Part of a small language model's weights.
Architecture: embeddings untied during training, shifted keys.
Each number is 50 + 12 x the weight over its row's rms, rounded and kept within 0 to 99. Layers, rows and columns count from 0. The size before them is the row's rms in percent of the matrix's.

# layer 6 MLP down (transposed), 384x192, rms 0.0976, rows 40-88, columns 48-95
101:49 33 33 45 68 59 70 58 57 19 33 35 54 38 44 49 59 63 53 58 36 59 52 54 63 53 44 33 49 69 70 66 37 64 51 46 41 31 44 66 66 60 48 35 54 36 44 27
100:70 54 54 29 46 44 52 53 34 46 63 42 49 71 34 55 58 76 36 64 54 68 54 58 47 67 43 75 37 47 67 72 62 55 42 45 45 40 29 34 59 41 63 73 49 50 71 62
102:49 48 59 71 50 45 58 47 57 29 47 48 43 55 62 53 41 62 55 38 24 44 52 47 42 44 34 40 48 53 69 75 65 40 44 60 41 45 68 24 70 44 52 56 38 35 36 48
094:48 38 50 58 36 35 81 36 43 64 45 63 45 43 45 39 53 54 56 60 21 42 65 75 43 35 69 64 56 41 61 46 56 50 48 71 61 49 54 37 40 49 54 31 56 41 54 65
093:39 75 53 54 41 49 74 42 53 65 54 37 46 69 68 31 34 50 43 75 51 57 69 61 47 36 46 53 51 66 31 78 69 43 63 49 48 45 56 47 59 57 38 68 39 51 63 57
096:31 56 48 27 59 29 48 55 48 52 38 66 51 56 39 35 63 46 39 69 65 49 49 74 53 45 64 46 37 45 63 41 35 56 45 38 68 36 62 35 63 70 59 53 67 51 44 62
099:54 45 37 43 54 46 46 37 49 72 55 40 38 38 44 43 43 60 48 31 39 50 50 56 56 43 60 32 59 65 68 48 42 54 78 76 57 61 59 38 39 55 51 45 70 43 45 51
101:48 69 49 44 55 49 44 42 41 53 68 53 52 49 32 63 51 54 44 44 30 47 30 36 50 26 59 33 48 54 45 52 63 46 43 40 47 28 37 37 55 69 70 67 56 50 29 53
098:59 33 57 45 47 66 42 40 50 38 37 44 39 65 55 60 46 58 51 67 99 42 51 49 37 32 58 70 53 44 57 54 57 58 53 45 58 58 65 45 60 56 39 27 42 56 45 46
109:51 44 29 61 38 56 47 36 48 53 46 43 52 53 42 53 55 54 46 55 27 59 50 73 57 44 50 45 52 39 62 44 64 53 43 48 47 47 35 48 76 59 16 68 41 35 48 15
100:50 26 39 59 71 49 71 49 60 42 54 54 55 06 52 62 51 49 59 37 21 36 28 42 60 60 55 61 27 30 60 52 46 52 56 68 58 43 36 50 30 62 43 53 45 61 41 52
095:53 72 52 40 67 50 41 36 67 28 37 41 53 35 48 54 38 48 32 37 48 47 37 49 26 54 47 46 56 51 57 48 58 64 51 78 52 33 56 49 59 53 64 53 59 50 59 52
098:46 41 57 52 47 51 45 46 46 43 50 68 52 43 42 60 59 43 60 16 00 47 50 47 41 37 54 73 51 59 50 43 50 44 60 56 45 46 35 46 85 50 58 65 50 57 35 37
092:51 52 42 47 64 54 57 54 59 47 48 48 53 43 40 25 59 53 65 51 23 37 61 44 69 49 64 49 37 64 32 80 55 61 75 55 38 56 53 33 35 41 67 50 23 46 34 47
092:56 51 27 66 56 43 46 34 68 34 53 33 51 15 63 57 49 71 63 37 54 53 42 54 58 65 60 46 46 66 53 52 64 54 58 36 63 45 52 54 53 56 41 43 46 37 45 51
096:37 38 60 57 48 38 43 62 45 47 24 40 53 52 54 61 64 46 51 63 71 63 55 58 47 62 48 62 52 28 51 43 56 62 33 46 41 75 65 44 52 45 64 49 66 54 60 65
102:65 46 49 48 35 37 45 53 43 41 42 67 53 64 56 36 39 45 45 65 69 39 60 49 44 50 44 56 57 47 26 67 32 49 70 46 73 74 55 36 47 46 38 60 37 54 45 52
099:52 56 48 45 41 48 43 40 47 69 51 36 53 64 41 36 67 33 67 42 16 37 41 52 40 60 49 59 40 53 51 64 51 28 74 48 51 37 65 54 60 51 42 46 40 56 16 59
100:51 31 30 45 54 44 55 50 38 69 51 58 50 26 48 48 40 38 35 51 70 42 54 51 39 58 58 60 50 55 43 38 47 66 63 39 60 53 53 33 72 44 67 57 56 65 67 34
101:39 50 52 54 70 53 52 57 45 54 47 44 49 29 55 72 32 47 32 43 59 46 73 49 62 53 50 64 58 64 43 83 71 53 59 46 53 43 62 53 68 42 62 64 39 21 45 74
102:44 66 55 23 61 61 34 52 40 57 34 45 54 46 57 66 61 64 91 43 34 57 47 51 42 62 72 53 50 34 42 81 68 47 87 43 61 58 29 63 33 42 54 44 45 47 84 59
102:30 50 39 60 61 45 34 53 50 61 60 69 39 41 68 62 55 48 48 61 94 45 54 34 37 68 48 52 30 54 49 47 52 62 36 62 61 59 53 44 33 62 63 41 43 49 40 50
095:71 34 44 56 61 47 36 49 55 43 61 28 73 44 26 47 51 53 53 64 79 49 45 54 45 48 42 50 74 32 44 30 32 56 33 56 70 65 54 62 65 38 46 39 55 54 58 58
101:47 48 50 46 56 59 50 32 76 53 57 28 29 34 79 54 27 63 59 55 20 35 69 55 55 54 51 58 50 55 59 42 50 27 43 59 48 55 47 44 46 62 54 46 57 59 21 61
102:43 43 50 45 59 50 41 41 62 53 61 27 41 32 58 62 57 57 53 20 24 15 49 33 55 61 52 60 53 46 42 55 54 43 42 45 61 37 68 34 37 43 52 70 43 41 24 45
102:55 50 49 39 46 47 55 49 32 41 48 45 56 47 56 55 40 49 59 54 78 54 34 56 49 46 60 54 37 44 52 64 30 75 44 51 43 50 76 61 53 41 52 57 24 39 67 45
100:40 54 30 54 40 45 44 63 67 65 37 53 59 64 37 38 44 54 48 55 02 69 41 44 45 35 39 66 47 58 48 47 28 42 44 37 46 35 38 50 41 54 63 65 59 40 11 53
105:50 65 47 49 50 54 61 48 46 30 55 41 62 48 32 58 88 70 43 29 99 48 69 46 51 52 72 20 28 36 35 50 56 54 35 45 69 45 47 55 62 58 46 67 56 48 62 40
107:38 40 37 42 43 55 52 51 32 67 41 68 70 50 48 52 56 62 56 73 35 54 51 51 65 59 38 24 51 74 51 45 42 58 51 44 72 48 50 43 43 34 30 43 60 43 69 33
102:44 55 58 51 66 58 47 61 38 66 56 49 54 45 30 56 57 71 61 35 61 46 45 33 48 37 42 35 44 37 65 27 53 56 50 31 81 36 51 75 40 65 32 61 52 40 29 55
101:37 58 64 56 45 61 51 39 47 55 62 59 29 58 51 32 64 47 68 52 61 49 63 31 36 77 48 44 68 41 65 66 47 74 41 37 45 55 31 56 49 39 67 50 73 56 54 21
099:45 77 52 53 54 57 38 52 42 69 60 32 39 34 52 80 55 54 66 56 52 50 53 37 47 43 62 38 58 58 69 66 45 54 48 51 50 45 69 61 45 50 33 70 58 42 60 35
099:39 54 72 42 52 41 42 38 60 38 42 53 52 63 42 36 43 32 56 54 04 26 43 31 41 17 52 61 31 38 73 74 46 48 38 46 54 48 54 39 38 53 46 74 41 42 27 45
106:64 40 68 70 54 42 31 36 74 55 62 45 44 50 48 66 41 60 46 41 30 56 52 39 75 58 46 43 72 49 43 78 48 67 36 38 64 55 37 46 43 70 31 50 60 43 06 42
105:44 41 54 29 63 48 54 44 31 54 50 43 51 48 42 56 39 59 50 55 00 40 45 60 56 53 75 46 52 60 69 52 56 37 62 46 53 42 39 49 52 40 47 57 57 47 55 62
096:54 45 49 40 41 35 48 41 31 41 60 33 43 48 37 48 49 47 48 70 39 25 51 64 57 51 33 65 35 42 44 79 28 53 41 50 53 55 49 38 24 49 39 36 59 57 49 50
099:44 40 31 68 49 39 45 40 85 72 65 51 52 53 49 45 38 64 44 48 46 63 34 55 61 50 48 34 59 35 51 29 62 56 53 37 48 21 39 45 50 52 55 41 34 35 35 52
103:45 51 45 74 49 50 52 52 75 37 48 43 59 40 43 55 38 55 45 49 99 26 62 49 69 57 38 50 61 44 50 25 57 47 49 58 45 47 27 35 41 64 48 35 47 45 46 51
096:57 41 27 38 58 67 51 47 50 49 28 57 66 61 50 71 44 55 35 44 96 66 63 30 56 32 52 51 47 33 61 43 55 40 51 38 72 55 50 50 73 56 32 64 66 45 67 50
093:57 45 43 30 56 45 70 55 56 60 77 60 43 36 54 31 56 52 42 40 47 44 56 56 29 59 45 51 51 72 47 34 60 54 41 44 58 67 69 53 47 29 72 72 55 58 29 45
096:68 37 58 62 67 32 49 31 45 55 54 58 48 43 42 26 54 41 35 34 98 41 74 57 41 41 44 48 45 60 58 39 54 29 49 70 36 49 48 41 53 50 46 56 39 47 52 59
096:58 64 46 45 20 34 72 50 65 31 58 68 66 35 57 48 50 33 57 50 39 58 30 53 62 63 45 36 39 38 48 38 49 59 32 49 75 38 41 34 54 58 64 54 61 40 62 42
094:63 45 49 46 34 40 55 50 54 50 56 46 32 35 28 46 59 54 47 64 22 69 65 60 59 40 24 79 29 51 56 52 18 49 53 57 51 39 42 50 49 43 56 51 50 53 40 50
107:57 41 58 38 59 45 63 58 68 52 44 27 30 39 57 57 37 63 52 43 76 42 73 51 30 46 57 47 69 54 41 46 72 43 45 43 51 58 67 63 43 33 48 49 47 23 39 59
096:50 67 53 46 55 52 61 58 37 33 55 51 57 53 69 51 54 32 44 54 98 73 30 48 60 69 47 25 54 41 39 38 58 45 46 48 49 51 44 53 67 45 44 36 44 62 59 77
100:52 66 62 72 52 24 61 41 44 33 41 69 40 63 48 31 54 62 41 39 59 56 63 52 66 59 38 49 44 53 69 55 29 46 63 45 42 35 55 52 49 50 57 49 42 35 62 60
105:55 49 41 38 90 39 49 38 51 57 38 26 45 43 38 54 30 39 40 64 64 61 51 42 73 41 42 65 38 43 64 49 68 73 51 48 58 42 70 54 77 80 74 43 58 37 52 44
104:45 45 54 55 59 70 12 42 41 60 55 58 63 52 39 55 35 72 70 47 43 38 46 55 36 41 54 70 54 52 40 41 50 59 46 37 61 58 53 52 52 55 52 24 42 55 32 46
104:75 64 39 49 60 49 68 59 42 59 31 32 56 46 44 58 48 47 55 52 17 47 60 62 65 64 43 29 51 52 29 49 50 60 64 57 42 66 65 51 56 52 61 52 42 44 46 56
# layer 6 MLP gate, 384x192, rms 0.0763, rows 41-88, columns 48-95
104:72 68 57 58 67 28 33 44 34 60 66 56 33 46 31 69 45 57 50 40 44 51 50 34 64 63 49 32 56 28 36 34 76 30 38 57 53 52 60 30 42 49 66 56 45 64 47 46
104:57 45 56 50 37 35 68 42 48 49 39 88 48 41 31 41 61 47 38 51 45 31 42 40 71 60 28 64 25 37 25 63 60 39 46 47 37 46 61 62 51 22 74 66 59 36 32 67
091:56 69 51 31 50 41 51 72 57 52 49 43 43 51 78 49 50 46 65 64 49 72 75 28 38 45 60 41 51 55 44 39 52 53 62 53 58 23 61 35 55 48 55 55 48 47 46 70
094:59 53 53 53 36 64 47 70 66 43 58 40 49 37 49 59 46 56 45 45 53 62 52 22 58 70 63 47 64 65 55 57 45 58 59 67 33 59 48 54 53 36 43 51 54 74 64 45
098:41 33 48 52 40 38 51 49 52 35 58 47 58 34 51 73 46 59 37 55 54 50 37 58 44 41 52 32 57 38 55 40 50 62 33 74 47 41 36 53 55 41 66 56 48 56 64 48
099:35 55 42 28 53 58 43 56 42 45 58 50 34 47 53 37 39 60 48 43 45 42 49 50 52 44 66 50 35 64 47 46 32 47 40 44 55 59 46 54 59 45 55 40 61 44 57 49
099:55 41 55 48 63 28 57 55 67 56 47 94 55 33 41 42 38 59 61 60 46 59 57 49 21 55 72 51 29 41 53 71 48 50 54 38 56 40 56 57 36 53 71 33 48 37 60 34
098:40 63 50 47 39 63 46 50 35 44 43 23 59 47 48 48 44 37 44 53 34 35 55 51 40 72 20 31 44 39 47 49 57 37 61 38 59 30 46 29 53 31 56 76 55 37 29 51
097:67 69 53 40 63 40 50 44 57 41 43 56 50 14 51 31 47 55 25 51 27 36 64 50 52 70 72 42 55 51 51 32 51 38 23 26 51 38 69 52 58 34 56 47 56 19 36 65
100:49 34 59 62 68 71 45 75 63 24 40 55 51 47 29 39 49 29 35 52 55 55 60 63 59 55 58 60 49 38 40 58 44 37 50 50 48 41 51 54 54 53 62 60 35 48 24 50
097:60 55 59 56 41 52 41 74 44 59 64 43 56 48 40 46 44 49 57 47 61 50 56 53 48 62 53 65 47 49 48 54 22 44 45 63 70 31 56 46 65 30 49 51 51 36 49 58
101:41 72 60 41 54 33 48 49 61 29 47 26 53 53 59 75 63 47 50 57 48 66 42 75 39 44 56 49 71 66 61 47 57 57 52 21 30 64 52 37 70 46 57 58 39 50 35 47
098:56 55 38 56 35 59 61 49 46 48 72 64 56 41 55 55 36 33 57 33 55 69 62 42 46 37 53 45 42 63 31 46 19 54 58 42 69 35 41 39 57 36 44 55 62 76 61 39
089:36 42 28 30 71 66 74 62 48 45 45 37 50 37 29 49 39 23 65 54 33 65 36 37 35 28 24 57 41 38 46 67 40 53 62 60 64 37 34 52 42 71 44 48 40 66 31 52
092:47 45 55 56 86 42 48 52 48 49 50 48 56 52 47 57 70 33 51 55 36 57 29 33 35 24 38 46 56 47 47 48 28 47 27 42 55 30 32 39 50 52 53 58 57 50 53 47
103:46 68 50 51 47 34 47 23 57 32 23 70 24 67 41 56 42 45 45 50 45 28 64 56 52 52 64 53 49 49 59 75 34 43 40 64 45 53 66 42 49 52 52 57 48 55 31 59
105:57 51 57 56 53 27 63 41 33 54 71 47 48 37 60 38 61 24 44 47 48 63 33 33 63 41 38 56 26 57 44 60 37 61 28 49 36 33 53 56 56 48 62 67 48 63 52 43
107:53 31 56 36 35 50 41 44 62 50 37 42 36 28 65 54 45 42 55 57 27 39 51 67 63 50 23 46 52 38 42 53 61 53 54 23 38 72 51 48 65 58 56 45 65 51 59 67
102:61 50 42 46 23 37 43 56 49 59 39 60 48 47 59 32 60 66 43 67 37 58 60 45 34 58 79 62 39 40 35 48 24 39 50 45 30 25 50 46 38 46 52 41 54 46 51 62
106:41 57 60 64 75 46 71 40 52 44 56 61 64 65 61 48 44 51 54 51 44 41 42 53 36 42 64 22 50 57 45 57 54 61 61 49 32 36 40 49 51 41 61 43 49 56 35 28
103:56 55 51 56 56 49 43 45 59 54 45 43 60 32 34 29 45 39 43 32 30 66 53 49 54 63 28 43 60 56 44 42 49 42 52 36 72 55 66 51 65 46 48 29 90 37 65 29
097:53 54 59 32 58 49 39 42 55 58 50 41 79 38 45 67 39 52 41 56 59 68 38 63 47 47 48 60 47 54 64 64 28 39 84 42 76 39 75 54 71 30 56 47 39 37 63 42
095:60 74 45 47 48 53 55 61 61 60 56 64 39 40 45 55 58 51 44 51 44 60 58 66 50 62 42 57 46 41 50 40 39 44 19 52 38 48 56 30 67 43 47 53 49 65 59 61
097:60 21 55 43 61 42 19 47 41 35 31 58 54 40 78 39 44 38 42 40 48 51 65 66 40 58 42 44 47 56 50 47 41 67 49 57 72 60 53 57 62 54 41 42 56 42 45 50
102:54 37 70 50 53 38 50 52 82 54 43 63 37 47 30 66 57 38 41 37 38 56 71 69 68 77 44 68 39 48 45 45 34 65 39 43 59 37 45 68 30 53 57 41 62 70 52 35
100:48 26 38 55 51 45 67 24 65 45 45 49 52 63 55 51 69 57 30 58 61 50 45 50 41 45 61 57 37 46 37 42 55 51 45 32 58 50 65 47 60 52 55 83 84 50 27 55
102:59 58 35 72 47 50 51 38 54 61 68 54 23 55 44 51 45 36 46 68 43 50 55 50 53 49 28 61 60 46 56 48 33 32 57 32 53 56 49 63 63 52 48 30 67 61 28 53
106:61 49 64 44 58 61 52 46 67 49 44 53 49 43 59 51 34 30 51 50 28 49 61 52 65 62 58 67 28 42 59 65 51 59 43 78 54 55 48 39 52 40 52 53 42 60 38 53
097:50 59 54 57 51 54 48 71 56 43 51 48 42 74 61 51 36 57 64 39 37 29 40 63 54 52 59 38 57 53 56 47 31 54 60 51 65 59 50 43 65 55 42 57 59 54 58 47
093:39 51 64 48 64 29 43 49 56 50 56 52 65 44 67 62 73 68 44 25 49 56 67 34 51 53 38 56 48 51 26 40 43 58 44 44 43 58 42 39 61 29 50 48 53 67 44 41
096:64 64 31 54 46 45 53 70 50 36 60 58 65 38 23 59 55 55 52 53 48 59 50 48 47 73 49 63 55 50 45 53 50 28 56 56 41 69 45 34 79 57 43 45 74 41 55 74
095:49 39 44 27 35 45 48 57 35 50 31 57 74 49 29 48 48 22 62 31 27 48 32 40 40 43 45 37 46 40 68 70 47 38 56 52 75 43 50 43 46 26 63 49 43 53 30 37
101:57 65 45 61 71 44 62 55 53 44 55 52 64 57 53 53 48 13 35 58 44 58 62 53 46 66 54 68 36 38 58 47 38 49 41 64 57 36 61 48 51 56 49 48 29 35 64 59
102:67 67 64 50 54 31 21 50 47 39 51 39 26 69 38 55 60 39 45 54 43 44 71 67 53 61 66 29 59 45 32 65 42 38 60 54 53 47 55 71 43 47 69 53 65 47 65 58
104:48 56 50 58 33 38 40 43 66 48 50 66 65 48 29 34 50 52 20 58 37 46 60 45 40 59 45 49 82 41 50 49 60 39 54 40 50 64 61 55 65 42 56 47 42 34 36 73
097:43 65 48 38 62 46 55 54 34 44 49 45 57 40 38 70 39 48 36 67 54 40 29 59 48 29 64 42 49 40 27 42 45 53 52 40 54 56 58 56 43 57 53 85 43 44 41 66
100:70 50 43 53 55 45 50 42 55 64 52 58 48 43 44 25 50 37 42 50 64 63 39 54 53 60 61 57 48 38 57 54 47 38 41 52 55 47 25 48 47 35 55 37 60 46 48 31
097:37 64 56 41 54 43 44 41 50 50 39 54 57 49 59 58 78 28 21 39 60 35 51 40 66 47 38 42 59 43 32 35 40 70 45 54 51 41 52 67 44 59 49 38 53 59 50 47
095:34 52 53 48 63 54 37 53 49 36 61 42 73 51 39 63 41 61 45 41 51 60 57 56 53 57 53 38 48 30 38 60 55 65 41 22 54 52 49 41 57 60 51 52 46 52 45 48
087:59 49 48 60 57 52 58 70 23 42 23 69 54 37 44 53 29 37 26 37 50 45 65 48 61 47 78 62 53 52 57 58 59 52 47 38 40 60 55 26 57 49 61 37 36 44 30 64
100:29 56 48 69 52 49 49 74 72 65 50 43 75 57 45 47 50 34 40 60 30 47 53 34 35 43 51 28 39 30 60 49 44 26 48 49 57 49 54 58 61 51 55 38 64 48 67 55
094:42 64 48 46 65 77 54 54 63 34 25 43 35 49 61 64 51 44 60 46 57 34 60 42 45 55 63 50 21 43 59 47 64 50 23 43 32 49 63 42 38 51 66 53 54 47 50 48
102:61 49 60 31 47 45 48 19 57 36 50 46 51 48 50 66 41 43 47 66 48 47 48 78 42 51 43 37 33 51 75 45 61 54 47 42 51 44 35 43 52 50 78 61 42 54 48 26
104:45 50 54 44 48 47 54 43 39 70 55 51 63 64 67 48 55 62 52 44 65 48 35 68 58 57 71 49 38 47 56 70 22 63 41 49 55 36 59 56 42 53 52 38 72 69 44 37
105:62 54 40 39 52 34 68 24 61 75 44 41 43 29 60 66 52 55 33 72 39 34 62 38 45 55 62 48 64 39 43 55 48 58 48 59 34 51 50 43 51 24 56 61 63 57 58 65
103:62 49 51 44 64 45 35 47 59 52 55 71 50 39 44 55 46 39 62 45 61 58 42 37 76 54 53 81 32 60 62 36 42 39 46 55 60 47 42 56 55 51 73 51 49 38 52 59
104:58 57 50 39 73 26 68 45 55 48 65 35 46 55 40 43 47 48 50 72 39 51 40 51 50 50 60 61 57 26 39 48 66 37 40 58 38 56 67 60 62 60 48 52 56 49 49 54
100:55 47 65 41 58 39 51 35 65 36 47 47 46 49 49 48 70 45 56 40 38 48 71 39 31 52 60 66 45 40 74 51 35 31 54 38 50 14 32 45 61 60 36 40 46 49 47 45
# layer 6 MLP up, 384x192, rms 0.0747, rows 41-88, columns 48-95
099:61 28 53 60 59 65 43 52 34 46 46 40 52 48 46 45 37 39 44 42 54 27 77 42 55 51 53 46 51 43 41 47 48 39 52 46 62 80 51 56 52 51 36 54 67 53 54 44
099:36 41 68 59 62 62 51 64 49 57 61 45 56 43 42 52 60 68 34 53 59 39 45 61 61 39 62 54 48 41 70 41 48 55 24 42 65 58 54 46 52 48 35 48 56 93 56 57
094:48 42 53 55 36 70 63 42 65 53 25 51 57 51 51 33 67 43 44 24 47 69 43 63 56 64 62 36 30 43 62 50 54 57 47 43 36 60 44 67 13 60 44 43 60 49 75 46
093:63 58 27 49 50 45 72 54 44 80 51 50 61 58 59 61 53 66 57 46 41 35 41 49 20 52 33 30 54 25 30 42 68 52 51 69 51 35 57 39 62 39 45 68 69 44 48 57
097:43 59 52 44 45 53 44 63 65 58 58 50 70 76 54 37 38 57 35 54 47 55 44 56 58 44 57 65 24 67 63 52 40 48 41 74 46 50 41 41 53 52 47 38 26 28 34 55
101:64 57 38 67 54 51 62 47 56 50 41 40 63 62 51 31 38 49 43 27 34 65 66 71 59 66 53 46 50 49 26 66 25 56 49 58 47 62 65 54 39 50 59 39 42 31 65 38
100:39 40 47 31 50 71 43 49 67 66 47 58 46 41 51 59 62 31 56 52 57 47 57 59 47 83 37 74 67 58 60 36 62 66 50 47 52 61 88 58 59 49 37 56 55 47 46 61
101:53 56 46 54 30 41 59 51 55 43 45 51 51 52 48 44 51 81 69 32 54 52 45 49 49 30 27 37 42 45 90 56 49 30 47 39 38 42 37 58 41 60 51 66 48 27 22 60
107:54 25 52 65 52 37 50 41 53 43 72 36 35 39 37 43 79 61 65 53 50 63 53 76 44 43 45 47 57 51 53 57 57 58 47 57 59 63 53 80 63 46 70 33 45 61 53 52
098:66 48 56 57 41 58 51 52 61 62 41 41 37 70 25 51 57 50 52 57 45 38 46 33 30 57 50 60 64 54 43 62 57 50 33 33 67 38 45 37 59 55 86 48 46 32 73 61
094:30 54 61 45 59 42 38 73 57 66 72 36 41 58 46 42 52 33 58 47 52 41 45 44 47 49 20 41 43 44 25 45 54 39 45 45 57 33 45 64 53 37 54 63 64 68 49 40
098:59 54 47 39 34 41 76 40 46 70 34 57 69 61 43 46 47 70 31 80 53 58 59 20 56 34 60 60 60 23 45 53 45 66 43 76 47 46 59 48 36 44 41 28 49 58 66 33
093:35 62 66 16 68 55 68 52 32 54 48 45 37 46 64 62 37 37 54 41 42 27 28 67 57 39 65 33 41 37 62 55 42 73 52 32 46 44 54 49 62 75 64 44 65 39 71 64
094:33 68 47 38 30 50 40 57 28 41 61 48 59 44 69 38 52 38 47 58 38 32 44 64 60 24 38 35 21 37 47 53 42 25 37 26 46 54 56 55 40 53 35 52 58 59 44 36
095:41 43 37 43 56 47 64 56 50 31 66 56 40 51 56 48 52 44 42 53 37 61 50 29 46 56 55 59 68 77 47 71 31 10 37 38 39 31 40 52 28 62 58 63 50 28 30 39
100:42 51 50 60 56 32 45 52 36 66 55 59 52 54 58 56 64 34 46 31 44 35 54 35 67 57 71 57 55 65 86 34 70 45 34 45 48 59 47 54 69 34 69 53 65 40 63 59
098:53 54 38 52 52 53 67 46 54 47 36 46 73 61 41 44 47 37 68 67 56 73 48 51 46 44 64 39 45 70 57 43 45 43 52 40 59 57 46 38 46 46 57 36 45 46 29 49
104:47 23 41 47 69 49 43 71 34 50 44 52 52 38 66 30 18 43 55 37 49 33 48 71 48 57 21 47 26 59 47 59 31 33 59 45 46 56 45 48 47 47 63 57 58 54 60 38
099:49 55 33 33 43 42 48 55 49 57 39 52 46 47 43 60 56 58 69 58 47 38 46 34 46 41 47 41 41 61 52 69 53 46 48 65 50 72 62 68 47 45 51 34 48 22 46 53
104:47 41 51 59 58 41 33 36 42 68 71 65 62 22 42 69 41 59 30 61 39 54 37 25 37 58 47 29 56 50 38 44 60 57 46 60 62 50 51 42 54 38 41 48 41 62 51 46
101:47 53 63 36 54 60 53 49 46 53 43 76 66 46 38 54 49 45 41 56 67 29 40 44 41 46 64 42 45 77 69 40 58 46 51 65 57 35 58 44 37 45 53 51 60 49 53 69
091:32 56 54 62 56 51 60 28 57 40 44 64 26 57 66 43 65 48 51 38 75 52 47 56 66 48 62 41 60 62 65 54 61 35 48 43 36 48 36 56 81 43 51 51 70 35 49 63
100:28 51 46 57 34 45 29 74 51 61 55 62 38 49 50 49 58 34 40 41 50 61 59 57 70 56 36 47 32 37 53 70 70 42 53 71 44 50 65 69 53 39 31 47 49 32 43 50
101:34 55 68 46 62 45 36 65 51 33 56 46 53 48 53 36 51 30 30 79 55 61 33 38 41 37 54 59 66 37 45 30 62 59 75 69 26 77 68 57 44 48 37 52 55 64 63 41
100:63 61 66 54 54 70 35 36 57 68 54 45 55 46 41 37 53 61 62 38 60 70 51 68 44 70 67 40 36 33 36 58 41 30 44 43 57 55 58 45 56 55 53 46 24 51 59 21
100:67 35 48 52 55 61 59 48 26 43 55 41 68 51 52 44 50 42 49 46 47 52 55 50 42 28 46 30 38 72 49 47 41 59 57 57 58 54 74 49 47 51 51 29 46 50 47 44
104:38 47 52 52 54 54 57 36 56 51 35 49 43 49 17 57 51 37 50 65 34 51 32 32 69 56 49 48 49 65 51 43 74 53 60 40 37 64 41 32 47 34 42 67 41 48 39 37
107:45 34 51 31 57 40 43 55 69 67 46 40 76 40 57 59 63 77 67 54 53 43 39 55 47 61 49 50 33 51 48 42 24 47 55 45 64 52 48 49 41 45 53 60 46 68 56 70
100:32 68 41 37 42 55 43 53 43 39 68 36 51 64 49 67 36 36 43 62 47 39 60 63 48 46 61 52 47 46 50 36 58 52 27 64 68 42 45 52 35 61 54 51 49 63 54 24
097:68 31 33 47 61 50 77 58 57 43 31 59 42 40 24 54 65 46 49 54 49 47 57 66 69 45 35 49 41 64 71 71 56 45 43 24 59 64 79 50 48 53 52 41 61 37 54 47
101:40 63 38 35 45 46 23 56 50 58 42 41 45 24 55 70 54 44 53 56 53 48 70 40 43 40 30 54 39 38 50 51 30 53 50 41 55 29 41 56 46 33 57 58 61 52 30 54
099:52 28 61 72 63 35 64 40 44 56 76 26 48 50 60 54 49 59 34 47 51 51 54 51 48 59 63 29 51 46 40 46 39 47 31 61 58 52 58 60 62 54 48 60 52 59 69 68
110:72 48 43 39 32 52 36 47 45 56 76 36 42 53 52 45 53 54 35 53 65 83 52 60 67 51 42 26 66 57 50 39 50 53 43 51 34 37 29 44 44 49 45 36 53 48 32 36
104:39 38 42 35 56 43 58 41 22 41 58 43 53 44 30 51 33 37 30 49 61 45 59 48 53 52 25 42 59 66 28 76 45 29 42 72 45 66 59 35 63 48 49 55 34 30 67 58
096:43 36 57 52 46 68 68 51 61 51 30 27 47 49 45 53 54 31 53 33 51 56 56 40 55 74 26 38 62 41 47 53 59 40 64 53 20 36 51 42 57 37 65 52 35 44 40 68
100:53 53 55 43 50 65 36 72 32 69 32 63 39 54 66 56 48 50 64 43 52 37 41 37 50 51 52 59 39 51 39 60 52 50 46 48 65 50 35 32 44 57 58 53 58 53 52 45
100:56 66 48 53 55 55 50 51 50 67 51 72 37 41 74 41 44 33 36 45 66 47 24 67 33 69 49 62 60 43 38 56 42 52 47 36 51 45 39 57 64 33 51 43 69 52 46 38
097:58 48 41 55 65 52 31 64 64 56 75 53 67 42 52 61 57 58 54 29 62 42 32 39 39 57 39 70 37 63 37 61 67 40 49 41 68 56 43 58 63 37 31 54 42 56 56 51
094:63 51 48 60 48 52 60 30 56 17 33 56 43 52 66 46 54 28 46 66 40 64 68 53 41 55 56 47 59 68 41 45 46 65 55 43 33 41 41 71 48 80 58 37 68 53 39 55
093:57 65 40 50 70 22 36 58 58 50 66 19 59 53 68 41 58 39 42 57 42 70 53 57 48 69 28 47 45 51 36 48 33 41 49 43 52 54 56 61 49 38 41 42 45 68 37 53
098:69 48 53 33 64 47 64 49 51 44 71 42 56 46 75 52 47 62 40 61 49 46 41 55 37 42 64 31 48 53 49 78 45 43 66 51 55 50 24 66 54 51 60 51 63 48 47 23
094:58 43 65 58 44 63 57 32 75 68 41 65 32 60 49 37 55 60 37 69 49 53 19 52 62 57 67 55 59 43 46 53 51 32 67 71 50 53 54 62 52 60 38 58 44 50 68 51
105:62 78 49 60 45 46 61 56 34 37 68 44 64 44 38 49 46 40 60 31 31 53 46 58 49 60 37 42 52 69 38 53 53 32 50 48 22 42 74 49 37 48 45 52 54 52 43 62
096:53 45 53 33 54 51 50 49 44 53 75 67 55 70 63 50 48 61 40 27 50 37 66 67 49 82 52 59 42 45 59 82 48 54 41 43 48 52 42 55 47 53 41 52 61 66 50 38
100:69 63 47 63 47 37 53 67 39 53 64 47 40 45 45 57 45 45 65 51 43 64 53 51 49 51 57 57 55 41 55 60 42 45 55 42 48 66 62 43 46 57 31 62 37 54 39 65
107:61 49 71 77 32 50 41 79 49 56 64 49 39 50 62 33 48 55 54 73 59 51 44 55 68 63 27 33 40 64 32 62 53 45 41 40 44 59 63 45 42 37 31 52 51 53 61 42
104:69 32 49 69 58 28 65 28 76 48 48 26 43 78 39 68 47 45 42 59 42 53 62 58 30 60 50 47 56 82 55 64 51 41 51 44 52 33 55 46 56 44 49 29 41 57 54 53
107:56 58 53 46 42 70 44 42 31 63 59 49 31 39 51 45 39 34 46 55 44 39 52 63 66 54 38 60 61 54 37 54 45 70 62 40 22 68 39 55 53 62 56 55 64 47 57 52